Weights of a small transformer language model: MLP 1344 squared ReLU, 5314 steps.
Each number is 500 + 50 x the weight over its row's rms, rounded and kept within 0 to 999. Layers, rows and columns count from 0. Numbers have three digits each. The size before them is the row's rms in percent of the matrix's.

# down: layer 8 MLP down (transposed), 1344x224, rms 0.0476, rows 272-384, columns 112-167
# up: layer 8 MLP up, 1344x224, rms 0.128, rows 273-384, columns 112-167
down272 100:434536497456458509469496641504428396496534560524507436643498501437490496512445619475499500459476555526521502468525511473429585520637512546503474518569458583513522438500
up273 101:417506483430341538624527515543528502451451564487560616518538630498522473459520525563469507448458506464487434522532524540488556515489492549554444401553498516450449459499
down273 101:537535497572400461529468525547494538421507423562510462530502423528439455538436532547498551553449508456441495481496551520453516461582502569503440489560440363546498506455
up274 098:484481558546506518481588612461512569539479485537522549467543513538546408464459537463439631604559532403456463479539424478465588456471449499555480467470524412528472476418
down274 102:500481521549444602533444491465499406498519441451488506514496507560491524541443528540438556513466472487584551525468465551414471526431454475439620440526524460470524431533
up275 097:457437497534447505465487407435443483416519414532433408464488499601528515431570512518516487435541412605504524555537475562482415457506567573519420576454542501486481555553
down275 101:454505498514479450433483544537420566495507510493478513434509568492512509496490539524535565480440451463420399514539483500575538420467529490520522531591434431475558489493
up276 108:508413596563564450547468400532538508468440597477412573503468480463504506509454466506489487449524465450501435456583503557553558452516482507482480475540575414497613489455
down276 102:453519582532557556529531481495450389545456546513469509520543527481491470409552449484459493511442460533567577535411440480572541473538430587500433459543453535404392535536
up277 094:417561534549480491470450521424426484505471551540522587537555487449449550556508470422546530419515404464495462430424521477536475490473493405435480528476604408543482401496
down277 100:403573530491439531427424489508513448509570472512461506452465490484494557538526559660562518455451393478575506543534411548450509392532473480449564528516509470410461506517
up278 101:635565407536555510499469500489491464545551452479574502439404519515460450531534481493519437470515471554477453519573435545493534470526543560590580527471579484501541579562
down278 103:498479460462536461523492503446578506477517488605508500475524513487534505527481467491459500505512494531556557536450561530525535483490589526518556529494528506586424431479
up279 098:449500476433452542507475582518529501452582602509520558528446461534502498501501424414424526471573527425391429486491486529588521585553498466473444496524465582469550384470
down279 096:565516540583563516460618530480596508476416506547431450462558433448568531519475468575497494455503458450622471496520523485431455470600483506549516539509515340564504461532
up280 113:567461512449490475469470530538473536450474482496481452456411552452486457504474436521465487489603522562552420511541552535498408428466523490451532475407583374497418505521
down280 106:500413490521450488556528479460549509459592526492583508470555467492446460471450515442497469507450493484537547454598437525526617487452490526464526454513532558458472612483
up281 097:456496370478438388459495600515528545457530540400577548510529398480544520524496535463380478505489479532548521562524501501540440475388639548512552555412572442450565565495
down281 102:476501562520520543442478538499395562481461481503438468581488555534564465554542527514420575572511469453470422518516473546488485516578507443367525432490496438459405541594
up282 106:471531495440461477502590513498564479385479464515445412538482434617557525432515598507541559639588531491497422542419479450514554452526461499505448463535400542469480519535
down282 100:518539496507525475530531472513476404505589430656517514445556397520501499471503497513564364469447528494463535468572448539497423520369471510532460445458587480386457477537
up283 094:626538447513540519441548555456579490505400512371505571491462538533562598546491470471487478490417474463503463577560567462489511504576533465592384448483459490549473454479
down283 098:470517504428430500488520403503411579507584441512537523505578525459570501467480508534513519426542491556610487484616471575494434511508458502502519516495487541467375495490
up284 104:406497477623368557402500513513488543518526432387507521447502471455489496521419462479478529473464572516537521494522546551504470473462484477409521487511425459479480590456
down284 103:518475525482535553600462437507460499532563597499498511520541560537443589466540452540382518508506439500419557482526484483519509516489549435536494464501463528443583501494
up285 102:500449481482491485534573397533470465432430515572463498517523466472505442537525613510461468405521551486523496541472490534400455437504439477482519442546526494531492490582
down285 099:548559554537486500557586509438473572481470542433587531502511414492526517534417514486581433471451590445410525550561534498452561541451554518518474499437555499515440559528
up286 101:406524478423472538521507472572594513510468452527543468474471399521487447520564575506505471558508538432606505498475483519479445516523533527381545497512453445579555576604
down286 099:597455497448497561450469505483392394411568545555504591462494551494606557538517481520474445436402499462494485452555484434445452445433499415586451451500476519409504478514
up287 106:421500508459567529532548424547512563410552437449473553573557468555467505522548439475440534560484450549373443477477519501560426496480485514434577505520432542522511495524
down287 100:409546417466483573431516566451587484526485449544556513466471448494503473549499517502472525583501572528498531434521569511467591525516570525476497465458393552496458420597
up288 097:508523480462540499505532567520516521462518569466528472551577455535453490456468542498470539522485503497605420554539471501411545447446534465440449558634452525454546447574
down288 098:433456504577440477466497527436527464547470469518531500569455473511508436580573502465515513497342548558467516407515571459443482493458510513530518424509581530375497470525
up289 106:459434332460384572517468543546543489473477526404583525546493448457464547524480464474504539494531577420490493530563512428452458488442469520479545572527571526423477524509
down289 106:395551631525600518506534451492575547514586546568546556488526481485480487490552477417520534521523483527480494463495490448505521564458545416478549428527439529554504581460
up290 101:505525497537509480492490481506520544457423452509496565477514468476421531554431435482537512479526508564551539536450531451523525484538483574506483532462472506577486517622
down290 099:453531518472548582490473547482452513499448514543525505507541539588446451579395518531475534518521510409524469488477453514406548452518509486467458492518458496467560431458
up291 101:474482493490419489587503486515575454458432540442527488449512513598537528442492548441485419516474408527501653450508539479506431474487462496400484539546561504469430553523
down291 103:491489432538598455500400442488480476385493470558469500483473458537535479578540364436510529466452516505474508455519459477449428531536487506489453506498468508482467492453
up292 091:578430524416519483540451410550471518503566526432416429470409552452527473557527453452499443541529521457481456466447477509553491584470518530454480607412547439506466417496
down292 096:502484469564578473471539459453429482494549551572454461523499470401535412501552494511524500464552484465599511575565475481438493461525495474462503515537439536464512506522
up293 103:593517510446490545572381553522511466407441478468488555500475564428445509522479450447392481508537519490572522535454606480575473450434595412421500514459485478443506480485
down293 100:535489525518482521450528451492510414576523472513537537627463460416350587507543491511535565590576494494552487436464466560472490560550553529477534544562472666490465484511
up294 101:524568499511493384479583531438480433544484505584459549500567518508444578507474516486470527530523588472553557499520576508503493492501511441479421571534471483481603512484
down294 097:553492453502499452452445479488561484492512546534600404539504486541519425477433427477527497558442527521501484455515537474528475595524433531592496405527448443496495395550
up295 102:525473589532459510562447463423506459473509507433518559545472530553478556506549474522521498544445406465583503489580547487558510433434493462444581593469503551516472446551
down295 099:601554522413441539459533462485535547488464457496512566523514508528517554543451524544542525520586582474542528352550486468583502489517368570469625526512521547420473479510
up296 098:465493491498487505586425477509515533524543516431421513543485528407530512569554468509492554456562511608470496431413555547508487520507588507504457488529565436552502477503
down296 101:602509492486509541559440562488515459498521509522480468487497656578482497594401506541458515463516536461522473460618456534494432531498534515516515497475438427527442516556
up297 090:454483508537524562570465536523564496420498409496456495479520460498498456528585414450428543500425474496333449553521582521514503488492480481466506478523504447519478462513
down297 092:551454454517565420423555496487509501501438486521479433520463444496487550567441504470527442516519423499548531512423517436557495431468492521430458479461424507460584490476
up298 099:494461602498465461518461482545502530461537557470485454506577447407475643442529434394489526443557683477490538431459482421485596513510467423486519579444538420468493529551
down298 101:571590331447490504481510503502501421475453618483525489626570473519501451598543439482457565426471453468499437528449500421460514512480560605508436479499511544533456529551
up299 093:569476545512508499484512474507458547512530604521479508494554477495470513503461588538483499532534381417561445414391505485486535569464479450525479442514470531540656608397
down299 096:413542560486453494515523557400497434440541539549559494504476474467485496409490564426512442565566439398531512495469420478500517531530455475485465487421484574578543490518
up300 107:515528491504516428577484466486386558497449538478508529541405505482437644530574551469518546545554455468450554496412522552500498454418572457641537493507530461484468504575
down300 103:543455458456464557542487487486549491474502490484379555484460506574491512570535479486484527507499419444465554458415527422458452396423540500535503467454497476549448438561
up301 105:522486513558465504544492500455423435447451514494531532487547567498426447586472432481435529541550598511491576431540541465491490460485455468511580532554413468491503514529
down301 108:496584499483385561491573466495571586608456572585527452441533465472472468482488535547512565489432510469569522489502442506488583512465571509501479456590513563446515503487
up302 102:428528451472481458452534548557410472490531520402516518559571413520430519534519517530485541482529420451510441479452531443523423537479466476496545485530450507618473416582
down302 095:578514512455576552521437595511461479563476606496521465519533633476535638496453474464464530461606555477481496566484528502571523499580508473489457555526488549537455511525
up303 101:502417484514526584664484483535549538465438453486504552504470430500559510547557509436446512413431556553475504544480470568416486494484511523429404516427479438457507487475
down303 097:417488506553441458408410551612512506523519423442558497462552545448564449472478483552538494554436452524509611547464533577494539496478591475492469506546450455506538533479
up304 100:445509506479545479533475547445506475499604463499526440534577428566492501539488430569446415474473487433516502508442443496514517581543548403645499553435494520493497550576
down304 099:580436460525528559593490513608491443574481547503499486501561592539477444574514551529526554558511465512480684423468544455575463515497493520428478488463495518517453574427
up305 096:547612536464486498537462497544461507479586470490503456581517486625533429501563507503483496476486487549533529553524549532595544473547479505546523474532470467490445461491
down305 092:506474603514479540521493495464596454529444522490502510452410542553551447540420516433525483479476481526472458587432436482487520536534504497441465612551496546524527500520
up306 091:556542405500551442460560572465493529527509525599478488382468508513459473467533447526430502417343409473624472472491445496455537475590523509538492450461428457493585440418
down306 096:548457513501420472524484509508614390591329525520440537530567481491543523468466461482535445529480552556425511440498568596577494514458488504552377519535565552472496520473
up307 100:543600539443500519445543447527497609509536546399419537552486424562497499522541528520514565408538445545450509580448467527513378510477471536509547527575479490515520567525
down307 102:466482516483510506573461577470447451457484601447475552456409440438454543474493460497499431427526461407588498438449428412492511501493477494507574489466483465657480484512
up308 096:488507540481548370488452481398534458470460481444468509559497415546502516569518351516527536519438507533522509501563546508507561542457562550489447514413509531468557549436
down308 099:481524495488456529450535541526495559532505504515437515456591473448497484488505475465442577405504521597452579561410527419544505392477509582402545547531454489519481450541
up309 107:431608538494536540589548536486474469467524458436453461510618451552495512603498486463413550562586441436468585566558558482489505538503509529518426518519508449566500554483
down309 101:471565519580399495508516464430438524506473503511506532515477444484575551471571503501527481479565548576445598487464554432444565454512597518459587487546438481524488453581
up310 101:439501506511498565497563443544460514533521414420541510535561463462584381454436621543488513499528508543512505524412485457487481566544453562499483460508431592428531561483
down310 098:458532488479486565478389559446505549531508498448565478407528615530501543556518535435479442517438549557546463570551449487476455517446396481554479445494488503449493611463
up311 102:480416551515416481557544376476348448501465421456489462439450455489496490565581501424464613505547485487562331402525487520475490519499549490500545549519522584451385516475
down311 099:473514431496483482521483565532510541577534526500520532525421423470477650526530519627532422565465558525448465498352454508471431503469498507544457480550425508380441518525
up312 097:478513463450458462497542568495402552464452501466541509472475559470473414511479533481537551493488488432498482443509468440536459426570485523484410408459501457548503422472
down312 100:494518555540488450424448457445594468609552520522528530508491426497525533534532498514470425554602501468435498536591441551558483396508458477470517574547487541561482539523
up313 098:541510423516503493539365512566529550498436491517512509478491576464541622447515548479512510488521565592424519520486570550471546466532489596563563551455484532496446514472
down313 098:521528555484560499528533397488497446456589507499377538579492450589415539519454494444449489502452435387563501464440504619438506518436585487490615504551476535508571514469
up314 109:408492519552496514448509578478533491640450561472463523495565440509478502487493554490494447414545516462582437512587460505499471563523497421528440471559444560488473523577
down314 100:519473547471536545513548442470462504471529547498556551625508530507532469587500466477486530576501565553507498554493375437455507429558491512501490500398446440570508521450
up315 093:469454436513541444445541561462487641546579531515461425557434457478495508475526459389527512533525469595483416518511487484522534488553533571492510453482461507421529493431
down315 098:457461547479545615511528514427520493571554482436500436554483575596572483432555514467511586501446491511395440583530604500541458498414444416516529476579492441543416472611
up316 100:602457564461548489616526484448419519497548562482469457535498474461535497518573478598504545521446464583586426577469505435421513563500530513552457411520509535469486578480
down316 103:515534476440522531483558506632463518416482557362607508440467555493515493472542484409491504427533546534494563433435522481519591506435526543420520571465409461526535400542
up317 098:414500509532463424447527505479508506517534545530427468487539493492543463392520502539532568468601485525440432501464472403526511513461513505506499506560471535480524559456
down317 098:555488522455514454476438480534527420470613470580405484530391567432493450557436511516490445506496501627438483426435481507505538559501496511507476596417486514572529505523
up318 106:533484509425481454460472478501541560447555475424543515498544442597560582472579533463474509545514521502533551489557544499498590565495413483493508495573484462476494437476
down318 101:388535515490432556473609451491560528592467511435489441523600449451528491473449471463464545537615384549505439551463445446521408470486495529455557565507432528489494503422
up319 099:545492431590405523491555496484583466458517553529450516545526417483469449474508499456456539471510536629456475469480448534467528522626574448491607495476476510394380462560
down319 099:404536487397515577445466484544537477534474521580438563552442545457512415495523477540574519580511542516452518483521550443580490472481495603411569583459543482536501428494
up320 093:461482501513493572552489480504532438421435472494505541511511540529524476435565483560505484474585429440379545529550523505580554499578483608532420372391471545498513542551
down320 095:501528528536474495457438511505580518458509486589531451479512488516617565455459465516509614542470524502563452532562525521444558555524454519483504528478509465481572517484
up321 100:592504511514522467512466539471515527501534543512462474563422410483578532589406601530491554371507516496552468545449452490531418356468535531463576478509571483482585528565
down321 103:555578512485552509499444479417470475445473488622478404432503538517499505471473412429499524634457619494511549505522471530479528578514529525341589512410501513523481433501
up322 100:583579436401485547531497431459529534536518555499437551455524483424542450605425491467526559524422522563513517480426541481571454496514548547575452484421480487504556422477
down322 105:499464451462447522483409476535499516408490450426465551523446513473468479520551510461404520462483521469497506494527377488457480532521483538504431511503457558498503495417
up323 107:563530503598491458483530457454607440523480488382437508498543389561505592501475532515594484563456476476495468529545507523604539543553467509568486494492475432533530564494
down323 107:530420475446481566516564528457522512577561472474509472512535589544552494515411491503384583470532508517477543538482530459498476410531537431546561498487493533548418584489
up324 094:411488403488467482553443416551524504481446473530530449455482445607455388552518421600469558524424473414478440456560527649479502422511499491454466585559522534457508523515
down324 099:508467489647523494443470511453462424521545456560487585492474552452510499472527519570493436482516535597433423602379516462379431461555468540488421613514501527437514539503
up325 101:497494432507550375535556445445544455562551437463425515490503508593482565502541475518555442511587450508482523383583563494585518553495525452568470579542420489458410549559
down325 100:484502482475494480602541464521496507454444449499505416541544528501462508540514571523507527579501557523507512475451508504439447505482499476405489528462480559526489656556
up326 099:512496492419492554557451556555475472401585547434476531585490562472467399518565462458451516539499471572568549524538495420484508408463571611505387493519510503523498438434
down326 095:464534566571545499429494487513467494569485469558507508488534535502462578529413521480445453525477457540484541437582477492475438490512502507477536441380500505520445432550
up327 100:560553421473490469447482447551546473530540590618445496532505479396450507505560451525480511556577435477502413570522455518507447487505490515465453479532504528441433421541
down327 102:587534419523495504488567533547491554490454534475531538601565488574461343458459489539568456506427483505528428403507530438523494492490379518494495513521491399434420552529
up328 104:455530459533489538570528533485565479516491485490489574442491570466543449562449544446526468499538593416525468570510530574437516546467534598533586518510467487440532428522
down328 103:576539521522551471389447425493514482516494584584533467529546467513534572466601447521493376525489385494427557413485437499530560570502511403524519555501444424453513531600
up329 099:500401521519484480434525501569584527514452451506496567437414466511477467481517465608492472538467477517558507450614514509447387493428477533408510560490493445471432501442
down329 106:501476496447467583580482453496579415472660514585490613556489473485501474492464448537537590526358526566491439503497480551510436486511495462555531569499507499452464509405
up330 102:537438639482360484466481464524590516499529556480574521549604414533523532468486445480527489526500522476486570565516504532419475439488444483464450577467521508497542511451
down330 103:497557443500505460426514517578543420505504452627481521481501535465473499508406517524534493478497553516508585499508509514496524470572561468442470524466446519435648487519
up331 098:453586486468527500402496571440436551566486614474482455528577491630528531516433417512431468451524538478529618504406530416417439539556618443481549442439507479511451568483
down331 100:460546487518507501473542506485554537489493478501497517552558423413594516474583455562476512541417506545499460480565497539569502470435479472423415461593370491424509607504
up332 094:486513502374436488478477520520496439415539457555483601544410465585539430452461494585514447402499520517485514445450517562530490485384500507506575448582493446460519534543
down332 096:561523457521526457598496479555503538529491551404486552476480493490466467545568418489562457525560547517551561525461436524415428480491447467508499479391457530437561466560
up333 104:473477482417473475462444497556534520490586548544477538556537468442481441528574441522458489496394467567518442585525500466595528466490466491519494485471532600580544517550
down333 101:478568486480486513545514449549485524462511497475468481405575488488525503456482471464468536515571517541516512494534377519383526468491413516430468655503487626459538399480
up334 104:469408510473559497500545480448394486552556537472509499557517550458528536509516556502549475566595514567571484498442502504535575455450531477491539533482497521583453476520
down334 106:476494510413541485471408392483481497507427382529499500504438487435420511492450479491589470406484384520450489459407448500562483576528480416472543443604576583617483471513
up335 095:493584449439547545446576425473509451528557498464525556540435417593503447510491443476472425515432462457498414543490489597472550485501453463462565552481413535482548444496
down335 100:610526472504443460540516489439554545515450437582496562498534524431510463441464501568495550532542425491503450587547414509495433437414486545449470506574580496503581457493
up336 101:589430544582473496391543392530456557429465450537473523450548435493544500543487384503429534445521512521546485472461515484484517548484459602475492500565542486434524524473
down336 101:532592551533451582539532504526492502505541467523436618478502515538582515462426610593605541460460578483430487442497486395517508440569557516564518496507477481497553581436
up337 096:451538478503464433626406435504490460494515517481448496451431545544547443578485383490498563476488490497532440561472482443410469556538478466467488515503449563464470510504
down337 094:553514494435564541455511572501471428461471535419563533517477584537440478512575457583443553511522524498558555550593389511417540456489541437479616509494494428489498544571
up338 090:385541449524481469554553439437458491439528510533589528479513515528527551478431528579528574516527582422500484483525546541450626471514468539513469553505500464548480422476
down338 100:537439557488487618473443509527504400551450488460488444498500448621543483511554555480560426510449551601534494478524507502559488585459506370496488451468490522445582490471
up339 105:409420490542528428488474537526482548462570473537505501547570418499533551490494528481479486649520428466484499508541503648510535524469508466492451478452445430467490483512
down339 101:507492440428476464459501439527446545499635519430496489418434473472497499516372450512503485331568457434494391451580601471467523444531446531508525485509510531512560434487
up340 088:557556511500495403504518477497466456535494460559413427485410546513467483500541519561422621459397476511491555530517475562554476536485463501409600566494536493513537467514
down340 094:534594549506477482532455495503507494468448512454400552473431483481451606539536425475561544480425458503552546430489523522408575500509438489534420372457558542406517554507
up341 100:454398493459466524515435516473457542519528488438462546495665535473503450552512498479511544509567498450498630421402499551506494495463565542468550498462488425489442489505
down341 103:500509393502486468496515553548496494538398452575525538436578519596463496482552532573528483508435551440569547547539498455525546565552550534427572469469567573516473531541
up342 100:501593429515527511431471574616521531503550541470431463594643493533465439496429576438411451481483540498511518553512451544565478493529550544445499511506565438589483446435
down342 100:560513525476431389469487474498608469441500468506517577393519526529487476603517492514562495460550482460522481459518543539419500489526376500494477554490533510524518552485
up343 099:545521427450546535560501523573467474476525523544474526523454492521521553525574472442549519522542531437381464604491550477415566548546478524572550573540422477485467560516
down343 099:580472509454586504485463453489484422471482466517434562432487546452474455461440471371557509516521457529494556455546477529443526433442537481513486435376537457548479451468
up344 095:435493526479463570507558478605488536526409603438532482431521510526525385527420365638559435496546422504471493521534515489466536474482508491507432468545447544482552507522
down344 098:492484581537543521482445392479544437510568431530368475519596479518527496485511529429433526545501454481496466504470501467437488538407561514372460512509509458528443386563
up345 099:525544557488520521550423496426513461541538506375506446493556517464527535497418558444464535468548486485471482516441464536441452487441568555460523525550537544514456563629
down345 099:448465552506517429548517540535458616547403388581488474527461612475413498423533513479493554473476522464471470476428413437437565537537559474493458451507565554480428458550
up346 098:547398453540496503550463523614582593477458561539470489504370485434496508489512422519579499446549522522522558330454542509534525442498565513536540520466493501425451467479
down346 100:468562524521444412472539468443541531419422510513521409551543411629505546493545572575595478510439470514430443595417486526521504476492590475509495466446445467524564461502
up347 094:572550563615462479497356427500482450458457580499552536577505551509489460476492492486565317512468628512517497593455534566415493579536559521451489518460532470470492478560
down347 098:525463464490462527520657540494401613490532551513502602510446496465421476591591444460491502552600404489518495486456442455546557497523448499424476469541515503531407638518
up348 110:532439528424593543494396560476430463336491439476482468534473473429467473522483434438565480515450481468586519532514498423450525497436548547526433538592554456375515419567
down348 105:542480508477570501537550458496471512537485416449510430453515549527502506544577470556495447457519544537651467475484514533439469523433507525488452536523544469469357497356
up349 098:470364499463582481515497408554492551566552480430536437445478369508536552475573495466501561471481534499527477335523474487556450545424504531535514574502510512532480440474
down349 101:458568509377530511538448407511502414461511585530482518593534570488540569568526529463466494514401577473429374512404503527495461526460516543521500497489496499437536541556
up350 092:480432423540510591614458454523473470540518558501576508523536610579488554502515477414360546461546382383577494474546463554594491528409513534462442418532504470466445433540
down350 096:523522497536458512476446547477571536465554482505498465430472521475481471451458466567537374507397495491555545444467465549556405471569362457466525507455424491612459561539
up351 101:510451493463555469493502546513563551460422478465495576500523415489486541610533590479498504517453434497466577569531446520445404465420436478489544511423513460474522520490
down351 104:460438593459537436502492451463564459527567528518504590460450470524551447525546528394424523520482562493556504534432508511557507486487374449423449624432488497530437433623
up352 109:421486475542537491521459353610541494445438504470583577476555462563562578529566553514488583507521548520552497529522448394485566505507463482534466429476485495468557458492
down352 109:473543465555451472502492462465495585474473402531492430481530497423472443506496496474412452419482525525497458507458484416534453571385579447507523571421429531511484493471
up353 102:535530549512526497523502557408467550555434477454516521460472512542402427422490548490506538468432595509490491523393468463419543525594429507537563581528504545524439538510
down353 104:530539501448448534606402522540553531548485486446433462441474531572568508502476503498545423550463535544556522550346546516549457456446436538521458535601433545541532568572
up354 095:401471445502461481622479481488419436483545379460497536465569488524537586554521503538412541444543528412517494537443511441463450500432469594521528546480502566532594476501
down354 099:502505462509552487442521440594561498449583503535557425538405529520533411551527356476457504419642505482515574545499388479503545474489480382470486432496506547472475485543
up355 093:520372455494408441499502511507462384503485494519514454606539444505556546494500571445481585497424423526465512550505449513551435500455565540466521513461505539409455528488
down355 094:491559431489575550512543527504464500471442560440480563472456484503509450448496407598541413611554492601492484481493603497431545520535477510520526477464492433426540611534
up356 105:474550493493502456459557572442561496523434458507408432495510442519442457471534481536483473496541472529536477558412585576430532557574431536499504526545524475451502557541
down356 103:491492499457357444509543483487516517531502516533477535460516459599497553463500480524465494510500571434543567456568470427462464491459458477440520465544474509538491426515
up357 103:465441465435456569470461494489514589468558492527450508562434440540497484555398444527545454534503419513555523487618451563385527509481426523503504477441515556477501459509
down357 104:492518412489492458520454466445437471469463392457483503514479504528598456508520397534479548469454363519447471452489516437511441503503461543535526582515461575560465604481
up358 093:529482519445464493424455484597483492437464483589465570558569512470547543566455541539475486527461434467508505403496489486569502483553525465471456465498586452433542517494
down358 097:411497516600463503516439561505536448518477509466513630492410527593448474442440448514447532533567442486582422536479518553474583550473559598511447530512546580480412465542
up359 103:573575560427502455529566475551514514514476371447485531509480479488514518391535518408434510584427563469403510599429524595596521509543482418529556464503528450517439593597
down359 102:485624455425461461437449430507564432507465460520505471473454570537488510526494489470466537459506526454558491499427474473441509495495482514526421477500427550533511589486
up360 100:533462522558488467459534563465465550483478478467387542526601415527484523592524548432479562567457496413561467456411413477467427564494505498514482480541471504470443544576
down360 105:549439505493586536476467476429607449563491463418536452538508479479537458595374441482504452498543495586564473442529561591507484510527342508472415588608458446574531426538
up361 099:427486468492479441500498525482511554512504562583445414564441533496461450516465377505549468578480476476552517489569483477451613522384492547434519504595487517553500513435
down361 096:530536530522578513513536462482420457539514454434501523415492435525480492540484560483477522512539494520438507549556460531478533514433458490501463548510485505517427541547
up362 105:456505391614464546567470556401517456438521481451460586512551539548479531523442518487500466522522601506484478471463504427357441534513440526463481532496479557438568509433
down362 100:486468588495515521451497455490528475550545515504494507474434549434562524381577440489479489488532512615488463471550537523528522433468530451494565420525488496478533472531
up363 097:446511553576454433538501497471491498457586508487466521523518484603460583465566435440581466511496469501590617492506450509462486546642521515432487549501445459564442533486
down363 096:445455380483563544494501560497490461525619450550432575562462490438526508481457510551458506517567586473451447527495503570534505445416525481434454499532552514476548528504
up364 100:459468541507443515421532485455501442447568552453427571478492485574481478589496436503453534486626495475514489520493486514517430463551461516594446517448494538512468481462
down364 099:517532521486350445494518535468481491474451442493583501523458627395439479383513551457612454504428486486500543405447540543585529498514597400617635509582490572499469481493
up365 100:436507474505491516476489603447467420562463451519579563463459474469467451480475527517425457492447599498550484543595491459528508491528547426567493553533580547563534556514
down365 100:494439551502517483540572503470496447457463442500444466469491499533563510574551524497435464435561502402493508520470460599518508484437545402451457447480534508446437565550
up366 095:403524479392513462410577491529458490540450494452552496502501539546388553481517485528455611515532484490495476455569564446512469492521526437475489563471521422514523514473
down366 101:616472526575584512550601539423624447536535431504474492480435502515556599388460489542459494465419479505467524434491468496440553388493493595559504440501500610481553577498
up367 097:561471494445479527524463517462589503538519443493422515565468469468551515527600444490446497517499486469512398525512484497589560542476482528504573476448575491449459446468
down367 099:462514411492551513512452453600526457453474564546533552466568444526524527541434506517383529493497569519614542488489473434579400534590511503527563549549374386512533540550
up368 101:499487519464534567480474474541561569629583544529527424582524492483377524484515513429454502454505450480407524523496468427447551505556421462479595497437467419472469531431
down368 097:457521587581556485534445507573535500556525482502547513525577531525528511619425512483434618464495537572553557533475372411543493431535410529546410557517484554555515529555
up369 096:507672518486547527592528499439534452573504427477442549562464496545461506597528488507474565477477500547499549477637461429451474492485554610443474375452495486501431467576
down369 100:549622436559424511485434572454483525484572511494429478456521567465389516472559492477618534505599479486523439424461519473510552550501499515500494473518536519528563591469
up370 100:524490521446448496562548505497476484431416467577562453496547350474483551396471468526480570470442523437522528480504540493439541412510495500457474478520481465439522537455
down370 099:552467531664428526526451469568502521427531530454412583468423542531562474509478449550532499457528515507489508484477539489465481472465541467521475579467628479507529574530
up371 101:448486528532585459491476481534478501499538542390510441458398518526476475514534415456490480494505571517463556496621523483548508480596522455451424591571485475522522465621
down371 103:456515537468390499566442543544478523547513483570464495526458534493583559482466515502498467420477528554483570448585486457465483582556515525511514487546487538535449447453
up372 093:565531448533514489454517441547557509500467554535528608535571437506538464490472455565551449541513460512484544534413575529480533533493509598518497509510473435387497412464
down372 095:475544580476451570585538587398456494517539583507508456562383571482443548515498536462514500381407471616597560446463467376484491556543508499514486476487546465577543554571
up373 111:482530574426558503501600457483511544524515502591524439443529433504423361482496435445512538567517487552463491470498430474589538414436469408528535549421522459453430540602
down373 103:448441554506615519526493446558512454513503530480517474485509591465473427489528514469459586530441548519476473449693476513563502452479538495527515541554457532504482434483
up374 093:486443522460510477444497497542483612529455489509525509508537457524452508522489464486483570452425546563524505442652549511459526511513459450502510441429443435442509511458
down374 096:499538433560492463464409558635465366585498613468519430428488491527528517447494360592479457453467353501533482554524514508473413521429434553568466457537519558502473530539
up375 103:386517509453454514440494462511632522472436573522464457444507465492575425537465517532442544436506463451439463558540480513518421433541502574474516363556498460532598479475
down375 103:505463625501528496520490466501495547444530472444462510510504422529467508341440559544503506380530522459471498498500493523500484448532496474530497465511498470459445558533
up376 090:481516518432505404453501469474517550553523476493532471426494458527445557498586509523482469426442468433424505458389586539516524402485439488469488458490528434469419512412
down376 099:575479568437543515468566540428508529493478443525479581495459510425493437439468507550479548471516515506455514535578473481506604538466517516574462425561576520574547454449
up377 094:578555513551501502522464538488544631464499510483550542502535478572498499499524568525473532413534493438406506554485494510544559550485368428560547500566553477510508515529
down377 100:460501548500504487527614522538487503536452531543501406533471512504537566484551498495534540494479476539511607455537545467522414454474507521489557504510504554424552484488
up378 101:523538523444539447453608510511432466539493541446459656480522489582496482489473537529552459551517601498462544544524494570440439495504466515476446557597571480550472623433
down378 099:513567515499543510542546510497482566522427499461456504508481528444475533437549448469490446547612494532461438491546477543485527566498512494444504491582493504502560553518
up379 102:546368577520461553418581505518521483454472513475509510514469419549429488534455557439487548418498490520452574472428527512521434522409453477478483491456506462477442483432
down379 097:474598475475534468454464546483457452521548473428454463534507560478473470439546495551546514515444457532496526518500521405523486501524483509599442437505509503401539531486
up380 101:431411460526481482460537545517474434521499582563445467557522539580521430542452450518479445509539530557428490518459515578575464511434501516471521499396473520536532542504
down380 102:475496444521470439622543544508456569461526445550457561526513468493548560417508521462554476506515507465430445426426537490392556455583629555579455489497450603509473514451
up381 097:627546485477466486528495451490483512457503532418489527421562397480509460477484578402526506472519539601544498552411531461483512481496499364522516481492500500480537468503
down381 097:425500506529453443462425517371513488473532528580504458519446576509434569482483544461517495459505533430446600519542414577506433456526536542501440494486476513501518544469
up382 093:436539426456416523627553641585498540466462515506501503499475506482471530525463459524605437562543457520522453552493623578543609513510515413519469600598575469484563420493
down382 096:425522563388507450479491490491524489581537530550480469492435401517499420529449565468497462506486526458574468534652548544457539546507448444566511516511514487460434463500
up383 097:555434545569414484478463489431461439487454529538520521441604454549442672606465449510522484432573421487525527484486484511519473439507492510510518506454491538478484562494
down383 097:560458480567484519426454493441484489432513467444487474553507524504550438547469464453535527527516512536453603497485456537541461471354595454468545437596568419483485523420
up384 101:529432505498519415571485470478462468433560560478552503465422492443487446474433400488480543457464599599481487482452492409547559515614474448478535503532500544532396483523
down384 101:454545491547482548488536487493469431519570538535342479506569481542533463518482501506530516567467541549519528473499571562446542505485587506420554488442506522448536434518